Weights of a small transformer language model: 5 heads of 64 (1 for keys and values), 201M tokens.
Each number is 128 + 32 x the weight over its row's rms, rounded and kept within 0 to 255. Layers, rows and columns count from 0. Numbers have three digits each. The size before them is the row's rms in percent of the matrix's.

# layer 4 attention output, 320x320, rms 0.11, rows 105-318, columns 128-191
096:143198134186136178122159106213088154111094181171109137131095159184092140118135142156094127088156132088174108137095143112170137165124114192150092053157169118169141123194108166171141097082164130
101:085149182131142116189092190092147110078085111064125160083148128063137110129156109137064043109131123146163123108134191129162096129171148152110103128161173135101181105147159154121205150123129119
101:126157126073098183206144105165165190094170064135167159095145114112150142141182168154144105130116097111190136137130157077155063096134136152067127137080176108117109124136062140130169165122139138
102:096100150128126111137122152175104191127176134140126166156163137135163113156134126123117145095151173158132098182157137073177105079076116068126107132185125106090127134147174153131188148076143119
104:090147117127134083122135092158088094103154140148134132111099067192099157112121131148156103156089146192160215106160074137085124095138111138140172119063105106154118091208129101107183154203155137
104:124103127120079111156162144130121136109115034108110115109122140096121142107201110181131093096072127074129125206171160124074179127136147101200129132113125131088143090090146139099170155112132083
099:172121185146149120146085127242062151154127159162124141130127136154144096101093079121139143127107155106103163086134147110079188078099137166139145109167111085137101154124132141159117142103186133
097:148129153131178157095162099102089095104149150114168114126127095180064180169115122073192146083124194113159178114119143143143156118077086152142147061116106175125145152099174110140132123181163091
100:085135130120089145113190159169110182122138104148180084160133232153112122137138132125126188111118121129137110102138170117192079140068162095129154120145118058126123146090117069122131185124154110
100:091107122105056179160114134123087127117114129099141101123106111127085137106128123087103123117073143123091158124107150137137094167112129088086116102163148112159157120094171212166108076123118133
105:109074132077079138117107061149163143153127152111142182135117128154151174087142193144063212060106098131123197094108179165192146141123123201084145124132123121067118164120132123132078106170133131
090:163108155123126159123130129134095126134138077078087100126127186118132096186153150101081118129120083089194124111097123143156151093125077118146129161117095089158120123079046063141154108144120123
102:104147166130141094131109205147188161135133143066180146123214122069131154158142094075123079162104108148186170125184093169179095147100130143124158135199098212130147117164117102106142123153110143
097:143123168165124091146122132164124100135141154175167129171156109202138112104171110128159119152065149160210102197159147167109179067109160136091120092150125199146094083109169132164157118140151122
098:095121124098160160069086082083082076123091132114124168159155113144150130135151115144108161117160100117092087126133120129131110121088183171150148148143116143079150108156096160174149178118095088
101:145171162162105117084150099143077160121178133149126157130104102178133189155129111154093159164170118122122148141119099125099153098203109108062068103146100117149153164138173121182120115019151088
100:127138140092107150186104096175119193158163131127146160112141130168113107127175126106173086071129111050056137143106105123116129189107057092166077163121126120130124142126167039118140100081076141
102:070123140111135106151138134095142134122143126176164141126136088030064120120155089108094172158146136111063136122205149133159117179146147103181113097164077109134197156137116129145159103167127076
099:125093161136145113171096124112073172160131139180142146114129129133135096142128118158154131110153160101087060122107141110130163119099124149133173103094122096165070106123119090146146151163142111
102:155129111083119136051143146139142135123114128108125084166131124139122126165096157128144101057092140081139169110151116132109121165175190127123155122106133137139122145151165128109119066170109144
097:157192122132076104089197148147126145140127159136172112131159114095123125166100127098106151150145147083129131109129143107078131100096180099101102124226104200135136088165178117085157178160123158
101:073168128172145113180154134153133163096109098121108123130151154130131043140105153180096158176176167122128090177104092114161101069131094107150123095112131081176161105151127101114150144100161130
106:152141153104154170087171120124169131115141109118216126114103109069092139139121160149131101096081095127172173158109111125151179172111154128132083155105100133147188051135150077117139118119114134
100:092149135128099146167154123130106163101158122121122146058104064144149185127087163111118103106141122119096120115112136105129104191142105097114166114109127141163155107106100192177136152131172110
113:119140147120096105118169144122151173091072062110133131143118114138066145121147123167124146103138094104148127137098149151106124052132068254089132149120135132161180107090146119055200126139127124
087:062100132137107124131063093153167127130158113112112126107123128119146163167182100103111153077137127206104130115158135143145138122149099136133156164078114107111128156212163103184099078125172125
099:145145120169082077125126128133129108102148131101104150082086106055098177122151059164146134147129141077125153099149116140044115168133152133110157151138141235145131118142188063098115155171106124
101:087154169134101152165088094226120107118109101145118096116080112124114150084140110166109130142101151165113099098105074101101114165130158089117201096081107100155162096113113098157173140110086146
097:113102151164076111207075127085075104095050092117131119135225140137083142086141142183160123110124163173154124127093132109170143112166136140137117112166092115156129144131092145132138124101197108
103:141100133111135154098117094110124138109144106103109103190201122128113135134151164154117099099171116141119066169155127127086118110141131138097171247179148202137051120107166134115147080129158210
095:160157101086103129131090127145111114106138135111168111093113135138077124111116099157126137092123154113177167191116112092122121150162132134083107099144165155163138135100188114127204089096113142
100:141134090172129113117119104106161107123101131097180049143153137119156122163113144062151054151149144161132156133111125137166096159098129164123110121070111092140182103148110099143136167059164089
102:142099107139136080126059115107128140101157108126136158137115127110149124185163100112088140125105167130117172170143085152125131134152183094135120151078088173135170116179065162132110131153155105
102:080120178199166092162168153153135150180133098134150189099160157105162128131116158116137071141132131060099121123158186169128081114066141166134145115143043068031126152148137060085202144102163130
103:125140138107070115124183084150126174155156064141126123116150149217108144143139111143135125108127131154100119084131140096171095188086061117109121158185131064106168134152184158104125092117160123
110:142137144083168187112155096146124056110042149120133143159078093080083141227192108150094120118106160172150149103119121162150124188073110057148102140164187113115153086081077140148065143143090127
099:115109140100162109106101115104171098089120180135088088172172115161090163128130172118135144181120120168162110148072079125113188116130114127115163164110104199112136129135074120097101094145169093
104:108111095116149104108146146133162152127139123098129105155148087133211144112097154113038125107149079138142135116085149086129133138118138127143072129049171065131127175089071102173164112132123125
090:138165118137143148135085125053097148076119125177134105104141075141191135165117122092131103119132132150115157083088141152100124133147186142143130124098059123147152118101120177156141154141109077
107:139089145118136137104083133088166073105209174214120090131106142088151124137154134160163153069139164117100105148118103136146092096105141102107131115109107128127071099160123153109056049195099147
136:087088132133176079112162082175118174146133129065152105137186167115097119116124146131099118135050139136133156188138106089193131153123073082170095141085171155155117078090107150154154211115138129
093:144101133139126147101126135140105137189104115132163102157118162118139153123123120150089137110131141144162134112116144153159113094165139133165152119128113063152115121099083114152200143128152101
104:153066155107133111135097096108124111113110137074119097078176123129124127062153113159125139122132136168129124150129126082091117140159040138145087181117190176086200098158152154171096128065149103
101:096171140104208156105077166144122092134124163153147154128150119120146072150137171129136093161122181115157149115090170109118132073119151136119141133081147153074131121165139109130084067090164153
094:147122137059122163091162177097108137161140076169131138086127142099083090163118148059116147145092136145106106175156139100090070102171130176130130115169150151146163162168184141208101156094165121
101:104118110082147122122134160056118087142110135135160168110125121159142107134079127141143121121115136124143169162138116176185067105108143116123144104182144160111095072091138107104179103137146086
099:140099102153135099224102111106129084191160087121115141117165161126116035073082143098141149084111178143178071137136075095142119139140106129161121145105105160128123144156104124125073119131099115
104:147096092116118188154104129073151106111076146109154102106193187105177109130128113096156059100131153164183149122137138136171083130128155176124165080206130160071185110082166124139130080078084074
107:098142183172125125116151114157124188150125089143121142127130161070095095168133141147172093111140124147130105093106198129147156131101073069019095176157151106142164132108072122092142164089156145
109:149106119149155180120128102028178122120142072128174099188099115121120175129161107097203087117103185093095114122103083142132099140074141121110171131181090148110216147141100098065120135138098159
100:117115111110121133101097110122132180100143113089146089089125082164120130129127131089095148157146078179165121177172141122185155128148100146152117114106117198078157096172098121109089097149218185
102:181169151044081109069126154145184099149131077137123148147088143127125098139087140125170085123204129105180104106117173137196172143075190186131116178063095104083174160085098135206119163122201184
113:107172082155092177207080093141147097082154080144108141090106160161164176124098189173106123145131157192157115129089096205107141141126152137160062172076130134121131145195104157086118160097138168
105:127120086171148140177162135184098086105086222111150093105137071138123091066178139111103149109127113096084155122120118113125171199138142128141195076127174092122138154072120132107119150173104121
102:057144193104118149115100083134143094125140140102191116117088137133142090192142108167150126113118135060091132119173156092165050122171132153146087093110140114082066082126137133099131143193087105
101:150187091146131125095106091119142194149147142143161145114145140142177168130118107151131094096160122164087100121059111115128115174070140154116125143130138153123103108104105156139162158152100127
098:129098112116165136167187158072130143166136105139167102141094168119078175118156100132168181136130120154087222163114073109085078161125138131166129134132164104115133193117131090161091114143127099
096:076129127177171141104172149074132109209088136170159153101149070126159160124132134113142072110115148134086102125158136070153148147137137089068167121116091126125143126130151127112118133134122115
105:148103120178156121207140043133099129126115175095122140190154133124088164140123135148090148104144098191140169133074033161104177144177125096172147113068180123131137136134103167059105129234149090
097:156143162178102135143156132136156118083121147167201103101078136116171094117110094136109223118162092149129132176144158084103205111166099144103120108058145094089122113152117121143127100113159017
089:104064133177106123112118180075152104113112089154083103127136192115137118173130106140139069177180188088108125140082140161141152118155149149176166164161127155111107141138119098101200115102145152
104:155134153153149107177138088064125167168141090110134118165111083118112089162138069121085161134096093176157089177121107151113138147120096139078093142132102135101153160148146123091142128110149171
089:135147142169077112188194136106087146140150138160143132146091138107175166119063105120091138102096104096192164100098143097095164125119121074190092121113117077111100134140132123084127155096135115
102:156104115122152155218121131151127179057115133134119168093170184103116144155169114169120140119090130156159119089110147167127056089121139197178153100117064131161132133125202102162130154094136136
107:127117082122177082190106151110097140153184088072165067068147181102126103161090125131113097175143107102095185149076154128115160168075162133080110078154080169156150123180118115162157099164145101
094:100122106120089078080196129111072133225132135110134109122148062112091119146142117117196155144138155115085108177120051090132132065123086109112143099169123138144144125155128104178149150116167179
090:056157155142163117083105163165131102116117136139145135115136125166135141115170104128099084142169105169130100098138130060140162144131154120134137118132146104076102141081109124107177138127105138
099:132157024146103137081162105114126159100102153177123164144144119109097126175144150098170157137145058131074112186066101155078177152062154128076140198083152143150161098153136136125121121184171175
104:197094138117115123133186127161193121056125121112157122074135156130108138136131209083096091118156145096103143124107080160102098135143163128212168089104130127085106108139091125116137202149101170
110:047140173150074163154187144066169134130138148107134115128127142119094103105168115182139110111207145114193151159176124115129167128110137139127141133115207072151209079102080093117152131099144089
098:115166172125152175142091141132108090162143152113157087146186154123101109106156126125145108175128124136130122125045201097111155126111108140102120125134105181057082136101130091138082066131166147
106:138188038114117094132123104158144160100113154090030112118152095127107139093125151104040163155116106104143203111080194105132104091111192111173091096064155127161117151114113093143061118061141151
107:120087093145144151079128147133131062141118098133053087124102176121088121172149140165143013110109147158172153199159204164105154117174161127093162120147105132101126183092166127125130167127120116
097:148142127130137097164128092131134123125086110101120133134118157114187148066111173127142114113103107123146169109150158141168134097199108102146124061091140062059103129154097163187109167153103206
095:115114107124105109125144152109165127094098083148134154199095117089121154150134164162212133140091143117119121158107199067100107100141170109130083129101166169128116099150145179199141145053150106
100:141082164137083037108146122149191076142126140167113112138106162138148029156105138126052149199139148154104145156093188162116086150154114113180130172085153130137033100118121129137136122155119183
096:195070142068182141149138094144095165196149144163225113095173123126132098151127189111203109149146130082075108078115166085064122095083146173163103136104105112144110116098119145154105091166162064
102:095210115157113077172074116160123168148130137155081093098090155121100170104130091100140103100142123181108065134142111139081254160063098160054098146116141126103088118141109099143134177144151138
098:165091173089143192169130128103113167141194109161140107159099137129149096195122131062148112106136186101110136106137129174150104136107140126129133141106131150093107109113089150055070132086145149
098:142133107123136086115140145147122131148109110123127118139193108118178071109139082071174088146127165128125152126136069146111175203078071133084105174141112154093128135070103125169120169081099160
096:173166190141120139165121110147109123130103074150134099187094165084077123113124179083136150086139110130095160137104154091127162095082135162174141149157103038133155116075172116128062114152150133
102:123169155125112132177121102090227155159163122105134164084122129095108132099118115220112126119155151101104119127099140085090160110140155169126069118111161141116135165137148116109142160147173153
094:164100142214185121123117085118097103168210195167084177171152125050077125136162152150144108120185135126063153169185141101126136085158119103144129128145114041195059100163087124134110106119149064
095:159142153167130154180117118187151123096150141164128139117136144100105113146113106132171069136077156151110114127127148109136117156086130089071154081056162068123087097089095157041182091197067103
094:128117134158116132102093119080169147111189089124120078133230143156093092109176116146076106137152167172112109120107087128109075122108171163120130112151123163148124150183119082157139146139135157
108:132165159168172130145125077121117102123104089114173055155127100123113153151121134184144107134097159119132129118122156148102064095065099132141190131083108167087169152211130158108149128091166163
101:101091184108124133121159172075158119071094107213104134177153128132149124152140141094124145143143161128098146088165147126099068111136117120093080130160152125161137145084171121149126067090084162
099:077139133146137131056153111102077113163084097093177112161159110138215145175088141088153037139088167129142139072142114074158139132113141074126151150090105161145192103125082113155166163125159158
096:162139187167093137100183109119107127095146119161101111143120129097168142090108128085160131132146063122130150139102106135102168091129132088110143145093133149107108118103106157121163127202105175
102:136123088093123086106126147134171128135170171131113103139148193116102119130136083090110058138123046093166133085113113143117157147097088141106101140138155110146124173144134141159094092168061202
106:062121101130102110170121141079083164110154102143073096126141118113112132071197144157128155118089158123087210088124127162171135197142134171175110158098124080115126141094134112160114159003144171
090:171137152094109147113081157134126161128126169121107138122103120148173103081143182101128132110114179125074121170136140156178110173189146105137119065120099137124135079133141078171132199150098144
100:173156107152152121134158074100152095148118131102177134110147101151089094137116183112172170138114109139119087141110102125117180128098058138174193156185081171116173072143113053148169080097126052
102:092089171102077128183166105089132150227114094127133151135089145140142165151070108067136116099152117061164088121122137114134144123183095076168127222109110098131087102129180217152100127082133131
105:161080173167124133157121111114122126189166118145162127155135113149107111118072142095122171217140174098151139083125083158100073157132139101123123151143116126161057116152146078150158085064101149
101:130160156100123182069109101115169078166107096116131136109149128132101136144153133120155092117179186142071062153117112196108135121158146138137116139151101150100150079049120140189076111097084112
090:212078178143118150136165168082132111062171144118149076132135100101116200168123159116072100134138144137073131112093119176104074154091135139053120119157149127144119134105177116115190130150102127
092:160097087141162099165132088143132096059103094112175195108080100095121111109096151101093128130105110147187126119092146085166126116108143104177114113098167120117134059154128145070124172166122136
105:146124144081170102089092150196155113120168208058144129128154112118121116125087184148079131113162101097137139125147071097104126110121086165130093163174112159122148090078116133160127086117124151
109:168137150136140134150194131088151163096079106138121170171201088113122092077137149124184133115090110063185157136183108080167202059136154089133114092103154138096162119145112100188162146108152069
103:111150142144108161136168138149143132181113078123087122118060122081091147115203090129105132143054139141150109095145090069107149066136087113169102056124098093125104105073129127094147163164137108
104:121102099224151123126097123083171106127123108160152115095129154141132175089121111143098162145109164129155124135113157067162120139128161124096105123111131133167112252063109132097127083129115141
097:156145144162143132104148084078150168093150166081113099116088086143140095150104135111116141154089111146131089132120118103104095189165182114185172116142147089173152111152093103182099114201084127
099:070140177119129122128185129204108169176209118097147120144153135164127086137168088086124147175182083138137148139140184157152130150078145165135086134093103123169146118114152163185140131106189152
107:082114134104079123145178103081174137073145074113119163142091157154151128071109198089112138171213161108176069128116035151180102138132135130132101112152145089104158125114129109101124169138102132
103:171081136140117074094112133078177135141114108100108076133140087150107116090141162134055125100123107113113162085165117102144174127149146196145154116061199140078131119091138122172150151134113171
097:123114101089131079146104147141138122125138160140153167143133114131135086082139173118119149179218155222101083152178112109134115143082107145085063099138077074150114153124158095113159134132122134
099:133112125152168096149117115121154136104141107120193164099139150171157075129127140103141107143178180119082129165122087109053125127144107149133178169122093109084059132110114150067166161129146123
101:058099154201066134090140130115145091104133095142144158087106147114123133148142122142127114165171123157118110118137147163073142164127068114037159101142109076130129070148099083141118140162146122
100:109097113117155133081073154099144174133177111148140108181148098159129105129187142157155141175156135105129137177162075110141118114120131126189157141157097144201108159100162088127115064144129156
100:129070122137157117104192167046141055124165110156145105103141100127157130106156151108066121095148099141124158167116135097116107107118154082143114042094154146133103174168097168175092150201143175
092:101166187093215135211101106132182130114068133133140153116092137126186176137138145129116102079142074114068116128113166156129106107136148157107123143102087058105114112153180089103090096128153150
087:134141107120190094099147096078172153122076072155137103118101110151144090142132130121117158106169146229153135137123155138103130119120138066126109134119111117126129162144097144116186175162164101
097:134109095143138151145148130144134128135120121096055116063088126132129122070166186105132092080159213172144117113102133139084108121131170123102126141106107072124158145145126169162064152130067115
093:076143161118193102136138146137181171109137166131125137114142084110159105158180108144081088099112140082101153140140142154075099172153086102117100143106188125190219079157169153117108123101126129
105:119076179202103074125053090138124157141150121176133096107155157156187114178082115187026124099155133084162097148152105128100157091139079048094098162096095189119084102126128131090064126148112157
096:085130067140157132090144074132169128151138145164083150074180127117178151156109171077184096162151142191159075100148110147060075122135220126025114116138115147137108186168167143125163096098155127
111:164145160087109070154118147133136107120095107117141120079152125162180134148177163124109119139134166159112138094101149152125127132131154087182091143142122081108116099178171130135085121086085179
087:164128142130176111084193133101098131227136154199153122097108157157109191126107150143118104137127149148161086154191130130149123130086134171144142157104168120106138171153129109034103111125115133
103:123062132076155233133178098177139145163170121147105150106089174131083065143138120106159193090139167110117155149117198148155186184214141136189083115147093140136104077125142156155184150108127104
100:151102127152094091146147081084182139109164116109129152111084144152141187163178116144135101163122093096122098154150133128075130144172107164100130099158150101106235146129126092088144128124084075
101:142186112148133149129108129134080108140135137087118120135138060158125112135133126103167077110144127169107144130091162080109139081120102080115107158107129166112103148058180213110096118141074110
100:129118076137141115179137134137106139087093105151088130113125187144075130151125113116141113116145146163078160127165182138067163133147104115104151087068072153060141206190093105086176167179145026
096:161050141159150154130168147116108130133119114199130113133146095097205067168155182076111125151051149118122161111168133118119089100163157170089128116086075147166111115102186116187145128118089102
087:095181085130155138140121071175100115107136124197101104167124102108176130097074108117126129194125120135199184135085103135224165124165086144171084146147139110103115132159118101139144114139135120
093:099131085141132099064081117176123150114065114152146093144170189153121191188111144095091093122179169149048065131140139066147105104171171138061218127116145092141155167195091141112103140083060108
103:094118140128158106130114159085112163133081058113134124161202181109101125163108159171128162133146110162110077097156180095148144092148171165191133097127160105211112150105106108136073115159123120
100:103126062104088204096075101169103134107092124133125125153108171109137131149161116110162092131124148109174129137163104051097138078078144130083162153182153156131119138136155131119128073144111163
103:069210138144125185163119085122136127103114044194148134075103135124160118121083122198166114093120149106196145143135076062113075138105178103137106089146184112119098096120121159127165113149123133
103:170144074084125094126083111105164101144108094093170157146106103108146120167141142147121113122136117140065131131155157075075137149112072157178131115128178096132185104073136112122124091154162177
093:066154132105132119116127131165145173096150146089113145137198127125099131167152116133099106090189106194123084187107094097119162099121110176117073062134108136161168141166102140145128107138153138
092:119124138151162042137111170120043088158144115059104107153081114131141107100129152179139152126145113142141092139161090027134133184116164111128161124146225124138148096173119125146095096118055182
098:123129135140110130166115108182112098154138110153078124070120088054145121162160111152146129111184255145160134137166154134125143089077138134071078137158127167135129143120130135089027118179099121
095:157122112146154151052152105075097211117172138110185154134148161166109103102153128174105168073156102164175136136140129042148097079127146114136138142121132095163174153132108137090140145133138090
104:134177090099167144072131146135170099171082213127151153172093120146133125104091215119180162068154177143088145150123077075141109161085151102152186067141108092124151137139151167059132135160120140
094:127129133168064108162108172133102149147132139106150125161099167085108145054139151116129139075131078162162154167121122127086099089164102132137154117114129112048098134089098132109126074122076126
100:130143071151078132140124110146106109146153095076108173120183081140121146125121151103075122195122119147138094071080129121155105125131181122136149093098133093118140179112028103078212131186136163
104:149127139160081149113147141121148148108148134122103128102103130136119133107197086154157117132103158106134161118163178097145134147134099124086162085111131145157071161115115157135120127109101148
102:119115134095124172136155159149074088112165131130194102160128123141140078178138109114119080051117182119116167099157122105131158129200118138133087118161160149150169106087134116116190160153087115
100:165139093115141059138129130113123139079140140115158150103123091169171199060153125137119107111099162173124119109147092076150132169094128098099124134036142166150142144168122125116084132142129140
109:107097126126163145181191186097131115140103123137173123118176103130097066157107173166165164176209110116118188154152178147147132117126116068129158102098138180115130106090113102170145200091115058
109:137085073125097146138148089121117080122156111103156132118137146142061113174136136125118107136136107141083083163088145155121126126114185123128082109153191074132143079198113143136197132113143165
100:125118109202153114184108143185135127195137059161128127116058144085148173139096114117108163206102101149198111141086133154068084125115149156089116161157119123112168154121121086122076149127165053
102:173111105077107127075086114189132112118114098170125159136171167080142137137090121135143114044151158137119105153143126065158154118101116108075149201127123143172076098101161132124088088102138207
102:131208109091150135161130099066100086146165099120097099120111196132090065160147103134129112095129133151167147109113182102148097119150077111155160107170143101098151156117149051078141174136153142
103:128136123127212099104124134154143126073139142136170143169124080124118112160128064116117177129162115140153153135202142174114142141152139070089092100151124114174103094178118155123082182136151118
094:086182139172144097115141123117121071143196146085155173085116047114110115126162132149185139126154105174074144101112071085149125177126181113133071110092099124143207173139163105173072086167123164
099:106125132138140098214191141108192124141168120159183142097138121193137156129143134130160107092128137090127165113070097098066024094122124028102147141151083174155125086111132135145108159151119166
101:159110078104130157109172141151120156115143163135148158182123162105114156135140143089077138104100088133113091122098174101126077114159159158157122147127120107149208169134087160131112135141129156
097:109163157108090096131065113171128181071145112101118135086136136125203166141142186174127097139152167128084110136125164171173153089122201182161162184066128119086127141149161091049156148123153147
094:094129051129127110140095072108119121103106100137089140128068144114109160057122073091096110164176123115152102129115169115135124130142137136157123182098145132139092177125103181115095097132150108
093:076088124071163131123089065123155070091107116163150182110144120171129169160138163107079155120130084065100106202145058210108139120096167065176163144128134140136119144083101140115111152135132086
102:147144101109065141115090058072128154106180072043111147144150134206119117084103096110125136151072145196158118103144160149143140151139224144183123132045131146133154128100131112095141121163088138
092:094110107118086137107120193140063073107140099086151130081164162104141116124159189133137147101134105079127138157101164080148096079130172146156132103140109112153100091122073087088096188138107117
097:175138183131118171129143107104153102115144046112145087141114117229157047163143075217116165130163117164156192051130189130183129105137145181143136132188112144127150159152131092163115148082110155
100:102123075117123118140126123133140114140149111177077113133152065126113107111104111104176118075100136058106146127140143120131098110105118172152218085102154212151136088137134121174122129051117170
100:129180092130166069120138082131085118166126138072173129095139157132101117146160113125059139175123107119095116077152135125158126179137147117177133146170141147117119128176153194129141094100141080
101:107086099147124094116141106172134114116144104108185115086172160114110148162140127111136155129144094123063116136145093161149096162099133164165159138155087132121114114117083144132113122136112104
097:102106135138145081152117101123100165121173168076079106152074099151157120155129139090107133150149108138139132137151116216132130158118153148151088152105131128184108176127032134137138176154180136
105:148107159094151123146112124108184151079158137069120137189144147099082123082119113137108103097134130131136085153132169160193127138125169175160140115080164090109106134150083118092144116137189096
099:112143151106069112132112117150095082128171155078165108071104091106155137175176095140140128154163130135068116213182099152101097107145078130136091125094173138085141117130128076078097124069146137
098:126133142159173107132050114144205127123136083181140146185092095127162132126122143115147120133158121108128102080129160135155148108185149100105179137127058159056168141124152154139132099096106083
098:122176141112134120121150114226112098135081081096197077080155123084129112162111131187113132058113138160098120121099122080110117111157086121131110132101114128122105074144148163151132137133138132
106:077115129127152136150136169117121151154056119135066178117191078109017125130125147167155149136112165169079135139097151136111169075100173184056178190054172144151138145092176155118137055073123130
108:113197135169180095110103201143110102161106105076101122119152057110136135164163123126152098168089172110118092097112139152139178119106106084097174069136166183168138133101075038142125128131100154
101:138114123083183204109211132128155120173172118068178143119181161131118143127161165136114066130162143134155121121120077146157107128132098167124141103161123100108123079159067130167146138083148125
103:135134126109153184140116135177162113145102131170187115136124082116177123182105104064132126059156170181201074170146142093141067072120108203126125084073135112148120165132132108154100106110149169
098:124135172113128148208124197121137103104094142149149116139108160080155098140096082106144137077060099161129205111135162111118156140127135181088134071124118118151146076164100087194156139086182091
101:141157115074149115106148108150157183128053129157120134122119164101139140107148162171162114114141152129152117136156129163127089125117062107110134194130180169121096102122110178109137153206131162
103:159143123154145136128117158101076125141064098106174090176148152124104123097096118165150143143102172116121138153076155081200143120143130120172173172165152129113171123095071164114087142064077168
098:072142148142103096108084127157181078156164090091076123094068088141092151111178108148143152081129097070158115084129112153126111128147117174106109145160118156132155149157154142152128167182118144
096:113119138079118153141190161134092124156188179144082114114141105176115137116139152128186129103094122062133118065113165100163112116107161092155132141178119102157154155155136104077124201139163088
106:105144165125157098123149189068099079182149118148116121079153108116158137166100133161165156141203112083113174107159182138140129133112128116118111074102108095172142168124105069163158099144120092
095:142132173095162136172191174152140124119148095082153146100146121073137120116120130128160128156133146101096140097178104180145084083092102108137110115119159070139175123127197160108116126158151105
098:105118161085131065137122167082129133155124153181167156135109163119128109140092088126119150173094112109139147147130148097116127117153100110111134143095065102162124124132087141139087145102135158
095:139170088094116129106143058153151121124140136082113138147113126124132131107180128102150187144149119123081092157066172181139121135131133179094133151094157122147153148120122039106135175130130153
093:129094088133145128127100117115134150124080138114146110032169134096107162149119138156153144096124123120157118104131085075091118111109155062117079114109137142070179094098117127145097113125177150
102:152136159102136122134091096159155078061151139082128150113087052049116134080147118111098122102097181109107133150121086115100082066115145146125164132141164089046139112161165155176170114147120143
105:157049131126112158073102125156105175142115140115047089104156121169131144168087145140083076101115126083081115202132143143109143158154114111149146119108161116112100137089148147124132097123079112
096:093117140172075075105169160125116139102100155133160122109122114111075173125088163129188155171126095138141148108114155100108123152133159174136071140158120063162139123103155150079098066102152096
106:096132125151119075169120120177137098098122143172098175162155159140156114152086090149113097067184104120097139131144072134105094141143060150199167144158153187159149105127156122138134137146098096
100:101156130157120100091160137117135053156101165085109163103116098104076092150160207193114121140113138127114109090155078142120093110122151150171122146088106131093129194128172125094097117075120211
095:154103185161155114078121088082053124122123153066115078182157110162143108121167083170136154113185053132106136086180104110153161094167127119095185109125160101143097141127098125123144098116136141
101:153060125122122108098073135151075098125136130153084148125155136143068179106103153169078217136134110086158112144132073123073129115088085114150136109155160136111083118153096132104114103124165170
101:151174147135123192163133096145138166113137102170161143151123122108147136113105120152205145108144140065136108120142088166069126163129098153160110096122142065123110138128084080121180107081135167
097:149109156154136143113147078130157158103096130076164184150139168120066181168129149131156185144161171103125160153132053164147074213128139178163122126139104139148149162140112115100166138172121097
101:105115172125103071154097138141088151179116133125117101113154161087105146167157101130165099115132181196088148103152180111088132071073174133154107118103134177127140094025094174128098118183146184
095:183135135120169139112136162174136153102083103132121163117159128125152109161143166123115136112121136175161160164167171104106128101109178061066110128150131179104118124121191135170077102198104092
097:104130145194063089104141130107119150146108154091125122139138179062116139094103133141112078086150113142102108149077157140157140087134140126143164079150142125169062054182110138114120164139092130
097:198131150193125180132134112133095126098172095086178118177083092156033159136136169122058105171159099117128086098183117141185131107121126114080125170097140169162142156120122096033063114109118164
097:188097103197167094112153117084155112142151141168125169112088120080144131147069106091175135113102082114071114119164158128129154119159159119097122084131104099158137141147138156161100096142130175
097:144118143126099144156141118134105130135117120177114140093106090143115141142113063164181140174147137134144126164092119085181174133118093080089147095139107107136101124146111093109142108122101090
098:149094162145090199171140121094198195079116119208098144199092167117171080157070166152092111169114136121141119129119154166118119078144108180087125141137155084101249110155138112151189171173133103
098:126103142144098073152148132159120164146092132075158153115131158115127129119130072113117082123178124125095115098152113141114075189126177191123109175110149125108184146115158127123135107206103099
102:166122127119144068107170126137167087158136125136122092156153187125106175130104093136100250149113168167178197099126135119146124132114133076141069093139072087168113107139144090078137077162119069
099:129158135120095146086095112108114149110173071143143183171105171140159148126122070127141116086156122123119125153108139150137081089197089189189131106129186108167052104121128048115150139119158081
098:114105141166136144143089152094144174205097078102134165157175120095064099149153138125099119163124150158073192117162177088138114132117148117128104060186133169160114132146141084136103119168158099
092:127184180092155122088143139100088105085094109173145131168116124153147176159118158108121140192122105179070136138117075098057095148133120139084135184106130130115142142124092120073138161164048101
099:110179156107133180149101183122102126095141212198062106100149140132156099082086132055095146131158120079116149124120164115106022129081138129136091107142143151126166080075156060132127084114081124
097:132133101098111148140103129155155172130123153119076101136194066149124177104177103176098124092098143108104149136170182169210148111101131185105137143138069154128145214177142148154147093127167130
096:126194165179138098162163144169123161121117129140146146088133155176108106194098108204065164176133114139115161114065085109103091081123114159114156053118094157148174120112118162108141133119125141
102:205175122101129079140099137088136164132097123106132127095139128131111097136149155132110156123126090143122139100086089147119004150109166129112156111138085129133136101117107170139120156101152172
094:179131128168166095132120090150087105123131061151130106166082123178134090148124107154122163169134129139111174107122135137114196130162092129143098160096147120153057098142133131152172154189118185
107:161137108138145109095121167047147129100130144152130201131181118194178109126082084147090157135173105135119099127150071128130162148162131138148113187112097131149167121182134097137124084109148112
097:105134077114112159176122149141130138067107143152153081141105165071110149090149127107093151079188150093161104163105049167158105097110134138116126156099056113137124141112113140132131130169122105
110:153120136171162072088118089062089154099098111152168115117103115163007188095132079119102138128157028098129073109156081170125155104191114112095169192134106135099103142176125148121117130117134151
095:128104126157113193134151090094175223125146184113120102132125142098112126092144147133064069164140133110134154170096140210177090090189075158072142155147132160144129144110159190129141167150160075
105:123121123100116134200139103180115138123085133082134150160112175128044149099230151169089121190141111118108076139187082141136142114158042135170090130056085101135185148156139093132182181079106157
101:074069160140163161149146099097113157119146175110103111085153118085135133206064091184147073116087128157148133115140113145087127140103124105108137085117085086098117117139069183110145166095163121
143:114109119196145184181155107180153096159133137161118155158148189129142121073118122103122161093105121046198149120155118119097128104082105116155088159077113146119140093117125157159107134121115177
099:088155126094095169194074097112136077144153151102103127145164117145116110138124125109134097134191112172125111200146183164179168095093183158116146099120076173170076089122157085142033118138118110
101:029190119105190145089082154174126124126133128099090093086084161139125075131062104137126090121150043150149088141176119174190116123109161162130158085113073083148126117167117145121098138142184153
092:123219118122203085176136124150110125093173135122141173204101134107080113055153150124158108092126143131074120130153191154163080158063120130148153105102105128178179110174118099100149163053075120
100:163117130164074181109063124167140178081119112115149103122087096100131196158090147099169129108090148141169114144138100162095089127159109124112139111150111132093082156119117157150174105173149115